python train.py --rope_base=184000.0 --extras=["local attention windows", "gated attention", "capped logits"] --schedule="wsd" --doc_mask=true
Each number is 128 + 24 x the weight over its row's rms, rounded and kept within 0 to 255. Layers, rows and columns count from 0. Numbers have three digits each. The size before them is the row's rms in percent of the matrix's.

# down: layer 7 MLP down (transposed), 1024x256, rms 0.0933, rows 290-314, columns 128-255
# up: layer 7 MLP up, 1024x256, rms 0.106, rows 291-314, columns 128-255
down290 098:142123139144122148130158138149125167108128077156123147086130170113086153110100150146129143105147120112143152137122137165098140157114116108162105156131160099140144085167142118109159127092136163119147081113098125170100103143200084108167128182142100119162175172139160135136110100113121135098125120109114163118140128137109125098167142104056122112088130152116142137130126155096173110125089
up291 099:115051094131118153106122153158096178106107140122113162159133135132105175103159128142102093123123127156134116157096134118155116171101110118133149122143152157135088180145170115113131130113099122140139108094115116126111178133111101127118155119132158153108164165113118084145073113145162131127158153139105150129161104130114151118087056127134125168089131168095101159147114134141112110131131
down291 098:169181150084152153120139145161100155090154115131133104121139126090139143132156138116064145144087144112159104118109142104136142121127119106156154094137131142131112146145151132121139117190087124112122092132126120068120084144177153106102169133164081097139143084170154101087169125092124074142182102152101121100156130131109112138078151154119158121135122122131099116153138104114110165140127
up292 098:151125120087142147093098115183127135122124150146099070074151120141139142122099146131105144118136159159143112155158098101125129175152153142109133092095134147092121096150136115129131122127096128105099150128112097109121175152139111135109118152162128112134109082134132159150139115118153148130134134149144133121145116154117110112139109107124123124141118159139138104131133147085105169165113
down292 097:114125142161105065143088146099140140161131097104136112137116103132147155124094167156107125153140093105112142129148148144112150110134145122132173157120150109148102120139121159094096109162119146128132161103087110132107133130113128136151137119175127099145150106108105090167095114104111145144091090133164134128148140109162099198139079166150124130115135134116140079139149141105118115127103
up293 100:115090120140096095114123099107138137107124122121149109133145085109139131137177179096127124164141153145167156139133106125156127142115116087133122113145133153108087101171120122101111128102109141123130106125116150144162106110100100155131158124098133118105113160086123118108112123139134101110134113136110120094120117146115165109112130129160076110122142128099111187103129132084146135123108
down293 102:153122126159100161092099142153109140166138158142155141095112107165128134111126089090127156165117127127128123139156109153101124173137151116109135144138174136161107153151141147114107108186123125096117122141142166166112102120133142102139159097099126086070148113133167137099120083112106167153089111152156129115058101139162091080165100098188112105105119136153142139118121133134090098178138
up294 094:107106145159136119114160088151098117112117097124117145125128118121160132130120113117129114110156158172127168103161116129119120116113069132156115111120092091130139101092109130153134148114090116121169105067126162114103104122155102104115133165099163108105177093148137138083162130157104084124130112133157165104157159118115141116161069110173104177151140105138115125123120151101129130116087
down294 097:116142107140141108115123092152121145117175090125160122091122155097132146152101149150121100136134149114112147163114158120125118107145146167110125109141129163153150122144099105103147180108155153139130151163102136134126115073156149136137139152147132116127162146138118107142122125137146135111121137088111155167124082103167135124150091166103158109131130113100136162106132124099118097153086
up295 098:136062159168164107110172101140120110100123098169121120156138117153179139068105119123076150081174130121146151156122137136133132091134138124063116156155113104115124139137152107135169113118091152156155132089154129119148136102143136135146099127108151155118113078101137095160124115189130109113148139117164105115149134131122136142113115128129139135156127154173100132106089156164148102169136
down295 098:126131148135129151113124106122182137152187123148102122140162137110132123111095132088103138122141162143104172126104105115103142128119176189074161118092155120104106143126110177143146111165136091151101091129118155154118152141102109157104109115139105154134165129123157122134152092160121186154082083131127107084117106149167157113153122139186132113164120118131134114155164125124089144139114
up296 094:088134126142160092114126172130099137141076116129140165156152099125141151100116148121132115109092137108123108188132098157143104108126129150131162131143141104134128123143118159107127160154156090114157140135108148134130140089157132127109104099154184133125146131101137148144140125110100095091153160143111152070127113122087084119116113107132121099128119142157108166070131188136144079136146
down296 092:139126119164149181142090127176136129132125131065119132121118088140150137107113121066115131121155118144113119113133123150074136157115152151159124156119132124145090143082175138130119103128118105140072118094145139155087091108111113074140111162098091126152139134126096133132149115129130146160117094122109119121130128104150145120165147144098125171127119136144143100162142130106157147112114
up297 100:126134154125180162095082159155056106132103152100124144116166144134128101090129151127126066133153127116136160101132103105164110132112113101156132130147116135143135174153127153115154133130138106095125129146104115075156100079163138114135124098162171102124128106130110066147095093127099146118135143146134121073125145108147142116116125156169109146092153120138138124132086169069126103170144
down297 101:123146100145117114142132075143099113112170132157126172132125104143135159187131100161112139122157182121136164103103156118110105102131141146126073128078167143178118098127133154078137121166163115097119129165138123130135183177148135115142143130120113133146126157148125094105144146093147137181158137111145108136120126110143135107096122121123148122103129144146117155109119104143137120126139
up298 097:116110155139163087091073101157148144100112089157104114145132128127128101126153112139135112087147137131129160096138145105131149126126112186110184168113134106146136178160136110099138156147135118122128162112104131080132163133132136144097115116125137117112173091069128143133132134138122143136144130145112159109146160110117107156132157132132124149092131123113084184125154146097116141134104
down298 100:119101116131153103132105141166160161154149107130124134139106119157134145129112095129116137131108127129120164124168128132136107116104128136108154143122092147116112142083182128134120105152138124164073174120137147130138187160114132133154104123102164142157133126130143159127102155161148132118122141065137090085124149102165129101090111139114071142118125134113128138156147163176136143118174
up299 095:109126121162122144148069140173121130167131121143152119123181100141135088123135191131093118104118091124117131132105123137103075152087115113144153121138134108146147116159129105152123137162156137127115200100124102085109120107143065100133129141089161094101122104135144150154136120111151108145146110181125112117140090113109123148108123110146120170138138140138128123095110139096188112086118
down299 097:115102129146114109128102133115080121140121169116145125157109143118163121139135100133129129121107127147167091128113114116127185133130062110116124149101122135115129154122089123094135187152172128131167145132103131146143149104114095141167179140178150149141117139165126103125100158149090131160144115108112132141152133165107159119112124136119117142129109168133115100137109074102138176104167
up300 100:129161160152116159106122126140070122132101094147113082141122137117121108135143105136123113097150154136109144098134128107138132164105082136146138108138116147074092175162123141155104114095091107152146171121105151122137172109137080158104137147124139097127147109073139154129116102136135130139121127115114103081179123153147151085148073119133110104134131116108074165099085164091170152155241
down300 095:111116132140173099109124137140119132126142113139094104149104103140102141101123149135141088102107120107136136105126136151096150099094104111137147158125113161149088142116122129165153140143120108144144132152116151175105139090128142119141159135125135135130201102111096140115128115151077114155115157121130113136109121113137177125133111128104123104144132146132086138129093105131140142108126
up301 099:157129107115155158137139096126121164143107114099125148118150121164150078101141140102116113134113158132132113146133097137150106122135120118116147153149115093107137094150180149068125122134082120151119108087082151136150092120151132138130129172131131150143109074102136117170126133139160121111150108136122153148149140177085116121145141102117116132116123137126140137110094129144147158164128
down301 098:131155122128129147131110102129129136108136156140178088171145129128103110181085087097124156071160099141152133129122146137104110147155132101150144142136160142167153106152143157157112153167112116098142131120157121128142147129142166068131110137138153117121105162154137138112078113165171149103175135175122144117145138141104115138134133123073134121156123123140106119116127107144144125097130
up302 096:127109111154099119135150134149111137114114125122134127136143138093125164129125155114077096110167127132128129155118180136136093093123152109187130098128088166144153137213130116102105122103160125108187147082101112151112170143144142118136117091130133137109152141158126152132137120103155132142157091145110135119166102126125136143127109102128138127159165102131109131169140133173148150064154
down302 091:142151137162093119107145155065119165170138107165145152151107111127141150132148159161147105139111127131115127148134101125136142121124161121091124144116119094151156133126116101133142136150119123125102121127132150159138100071154127135137104106144119131105093128111121104123140130085158117138110095140159148094162143169135101089112130062149109126153131146156116120103141139126162134196146
up303 101:131132112186117144148118112138121086164134144183109151131129126114103160124138185104163101142105148078128167118129074127147164180136100127127136187140139150140134168144145154122149167133153124143153122147117160114125130111134078100126112132084114100106150125133096083132117122097111132125137099139111118128138141118093118145138101096105122110135120107151110160085164168136114191118114
down303 101:143181141137083136102092143116122103143145152120143111111154142125114127149149101129130120113140084146139162135148147131141166142137110103150122136128129129134148091118078161128183144152102166125096136133083099083147122163133132077117147111104093105149131130113177114134105113112169100146128141161190075098109157116128137136153122163157108109143127171163129139098111143115118101104148
up304 096:111107122129124157108126142113119116160082126108088145164136093109128137111160119093139115082114177151112149130167151128192122127133137111163122116131091123126139124108147126142157117119125093083121147105165121118153111104145135101140120108124111125093111075119140192131105126108152085085145086158133146131137117121091084095142157128138107108141172129137112136148095127143147138103137
down304 093:138089173123108119116101107131138132103136106165139111091198116105132100149117112136116086129138150149122145151105116111143146160115138161129095101127137148140141141129110104140111102152137135083091116167137129104133138138125156158156122100113121166075101109112124125117116109096115131156071117132111074077128140070116086119158127053114129131129147073102138161112130110146163118083156
up305 102:098129186147146119143126134127130115120076131101135143149110089148138119095141114126120114111127158128145140123158172106159113137066156177128107127099142128143151143127146110134116133142083094117102174129136116104144114107080123183094154102136162135107150068109114123139125133156099136127159127146109178110130092141084112127128136073158111161145152173150137151100115135142131114142129
down305 100:109148122077118147114119145067125106138124142125124169089162084140175096128164145119124137115104107146106146143147140138150150114103154147145130143130081132146113133124140101132163086135136139104139171150150116133105133154164116178141100148122133144139098153145089147160105122074177152125133110161124144105152118144125121143135121089107140099101152119133119117095143133140130119121120
up306 107:172134156157099128111167101129100104129104095093157148157117083114148129117102133157128097117133140110140188153165117092142109093170133137135167137154121126130093160103173099146121148127140105124152122115172189149135109129108102158124134128130164134117104115143135137136093117141139110146148124180104097078114106106115134119084114141136153116106113095135133162135186134140119142082142
down306 107:098146136093134091086116156098128130070105130093167118138111104135117112083114163158136095066159167106098099094121126088108147151122148121129117108105114087143080137114157134113148126101132151073126144136126121126162163109192149122093156116142122118141145141144099125144164113122126136147094133128118098169138116085139168138103108154125134128154116125114111131147101132163110165104084
up307 093:109139129162139133129087081116125142104150129145095115149109141118166130125145173152158125099131159132125179098126108112160137114157120133134096118125121128127145124111147150105157109148127130090162094138128111108122101116165128177099150128142140123111102074113074109161108139152149098124139082127138133143127172141124104096163148129120112154167138150164085144090127131111119131143135
down307 090:159138163103089150157155149117117128118109159092145114121146106117083087105095125110136133117151128110095095157135129154102136182156142130122161154121158151113122105119141115159097098137162124128117117112104110127107116086155135117123101102122101121121134083134153154151117116097159164099144094136109116121161148098119152124084127136104148126102131137132148106127139160124093130051146
up308 097:152139128156141125134188114147145129085147102129140119132100106143185167107108095101133088124122177161138181104139115146177117106143125148110145105119170157091135122077133065146168110161131121120141134132132123114129120135120122114135121186102115136125155102124158120117120098121130112136133113140161142139140137161092134124117148118143140180122126122123130174125125124122103116122127
down308 097:165148114097140094140159107130138135094120130104153154134157126107130076071100141144121099111137146129135138125138176154163091141135162119069158113130166123084151094122108170122130118112128111128120097165098114106102125135103125181145093108143151107105124109116138099125173103096109198117104116144126150102118144102125120123071091155105168140176096155099104121112169144106114150085111
up309 100:159110139131118113119178107120095102127145106127113133166124176121159134140116138101126125114135161111168109130167112127125142145145057134086146146107143149122132122114138113139178117145145127122137099133121170152165115090170106114127148157127136125075110097164109095136146079160119142157137115130128143109149169146140074103141084119127126136127146144143137120141142137089119121135123
down309 099:147169149140096149125169100118107123131142107106090108156134125158105139125137100103094119128161110102146118112111133094123097128128134108153125106130138181140120134127113150128129147164143122134188099093143103106108111124107140155158134127149135138178130131150125177107131122142144117169129138077142116130198134165168125152127163111132102121143127110151090166133098112134169116145100
up310 108:124102120124167093130135135102114131135103141093091136117141162096126086102117089111149100104112146110127124138168145121140113154153115162106172119106127145145099154111140160087141134118111119173139136095120158055133137125158072134128118150119139163090117135143149122157166136152149176148136094153152163122133139139131148148167101146125098147157126138122129081148149137165122140100126
down310 112:105114111122076127094121135114143151142152115126108116157097114118143108188126118145132126123133127152107135131115115121150102105137139106154110156128123095097115111118109133150159140127094152181129117150126124100120122143139137147142176155085123152169092096146138082158133153138142125148125142117146082075093193184144100131145089106095107126116121112164079121116117109172148149129172
up311 105:145105184107122108107137128137119118097120106170151114123157101136138135079179098107124076134122102138171103108198147134148102139137096131093142134145133102135129144145164130114156120136128132177149163134144132118111152111159120121133096143104133122123141144123100085139100158125156160128127089136192095085174134107106134130093124096165127125170087148149142175098158176102083099105081
down311 107:109121134119124126115101104115164124095135078107163106141116105097138144122110105105170114076093162162150149147115128126141128083148142078140134105158086107139139116154146137150130170176110107180133143129184144122123121098128100125096173128149095144129144137173165110096127137115151168103151120120143104130144152125153128120161158140098104144134148127140113163125183165112120123129097
up312 090:145133141107159105113129148148131102160144113112105096121127141131114120109120099158097101128105076129137160160111138154122123100106128118075156121149140117129110152190101104144133162177148146135121139113135139133152107112161138133122113151142141122134177116109164094204127120185088101108150113144133148112140143115121119085143128180195156148115141139127080131137114138100162133121161
down312 091:158092124180160110143126086140150129125159154115116116136147111126122140122130140122128107137080168125144137161085068122127153134124136177129093136066136136153167136133114118098125157119132109134142119122111131113145131148098131165125135152128071134088134068182121147123146152111108135131133145162154122135111136136127146137138101158162081142087120145138150109092139118134090140138121
up313 102:113125129134122127142129162137117107142137137079145128090096079128106115105162133130153120153104160133093114122124128105121083140115159145101125117128164120143111121163143152127134094102141102130169142114138121131164155125165085072135121150149154120144152150151126095159102107080092095140137113169172130126159131128085152107109153115172120151145144115160120125111171177109161124080124
down313 105:173135162132163101094157092114135075104101133107128159128178148122150133108170129117141177111120113109143115096116134095151143123122123139113125122181142147090120147153114161164094105109134138137123111106131132143122087145116156131134128120094093126124178147156135147154114129089127175088107148132149102122148143100117125098120143163127105115124170141112101145113171129124128113139117
up314 104:161099146140165124139104110147099099094118121099144120130119067166179089128130172116119110130152123144104099148180146155168137149087164162135160110167165118140157088173169126110153160116116163120107142145111157138078154100120140150108112130105118107113118122121115124100108121146128137157128089152126117119128134110165110148062134108136095160161154128112142101132127147108131093102111
down314 106:147183127158117110085119077134184118126153160107114111132124148143143157160170133122126147145123079114121134156151101113135135128136121151125089141128161062088099122148120144166120116135143153120104143113114097134143104108129155133127129115123129127098125113133109135179124145146088098153145104126112135157129130105128086157128101088114112134114149114151143106133119142106124154187150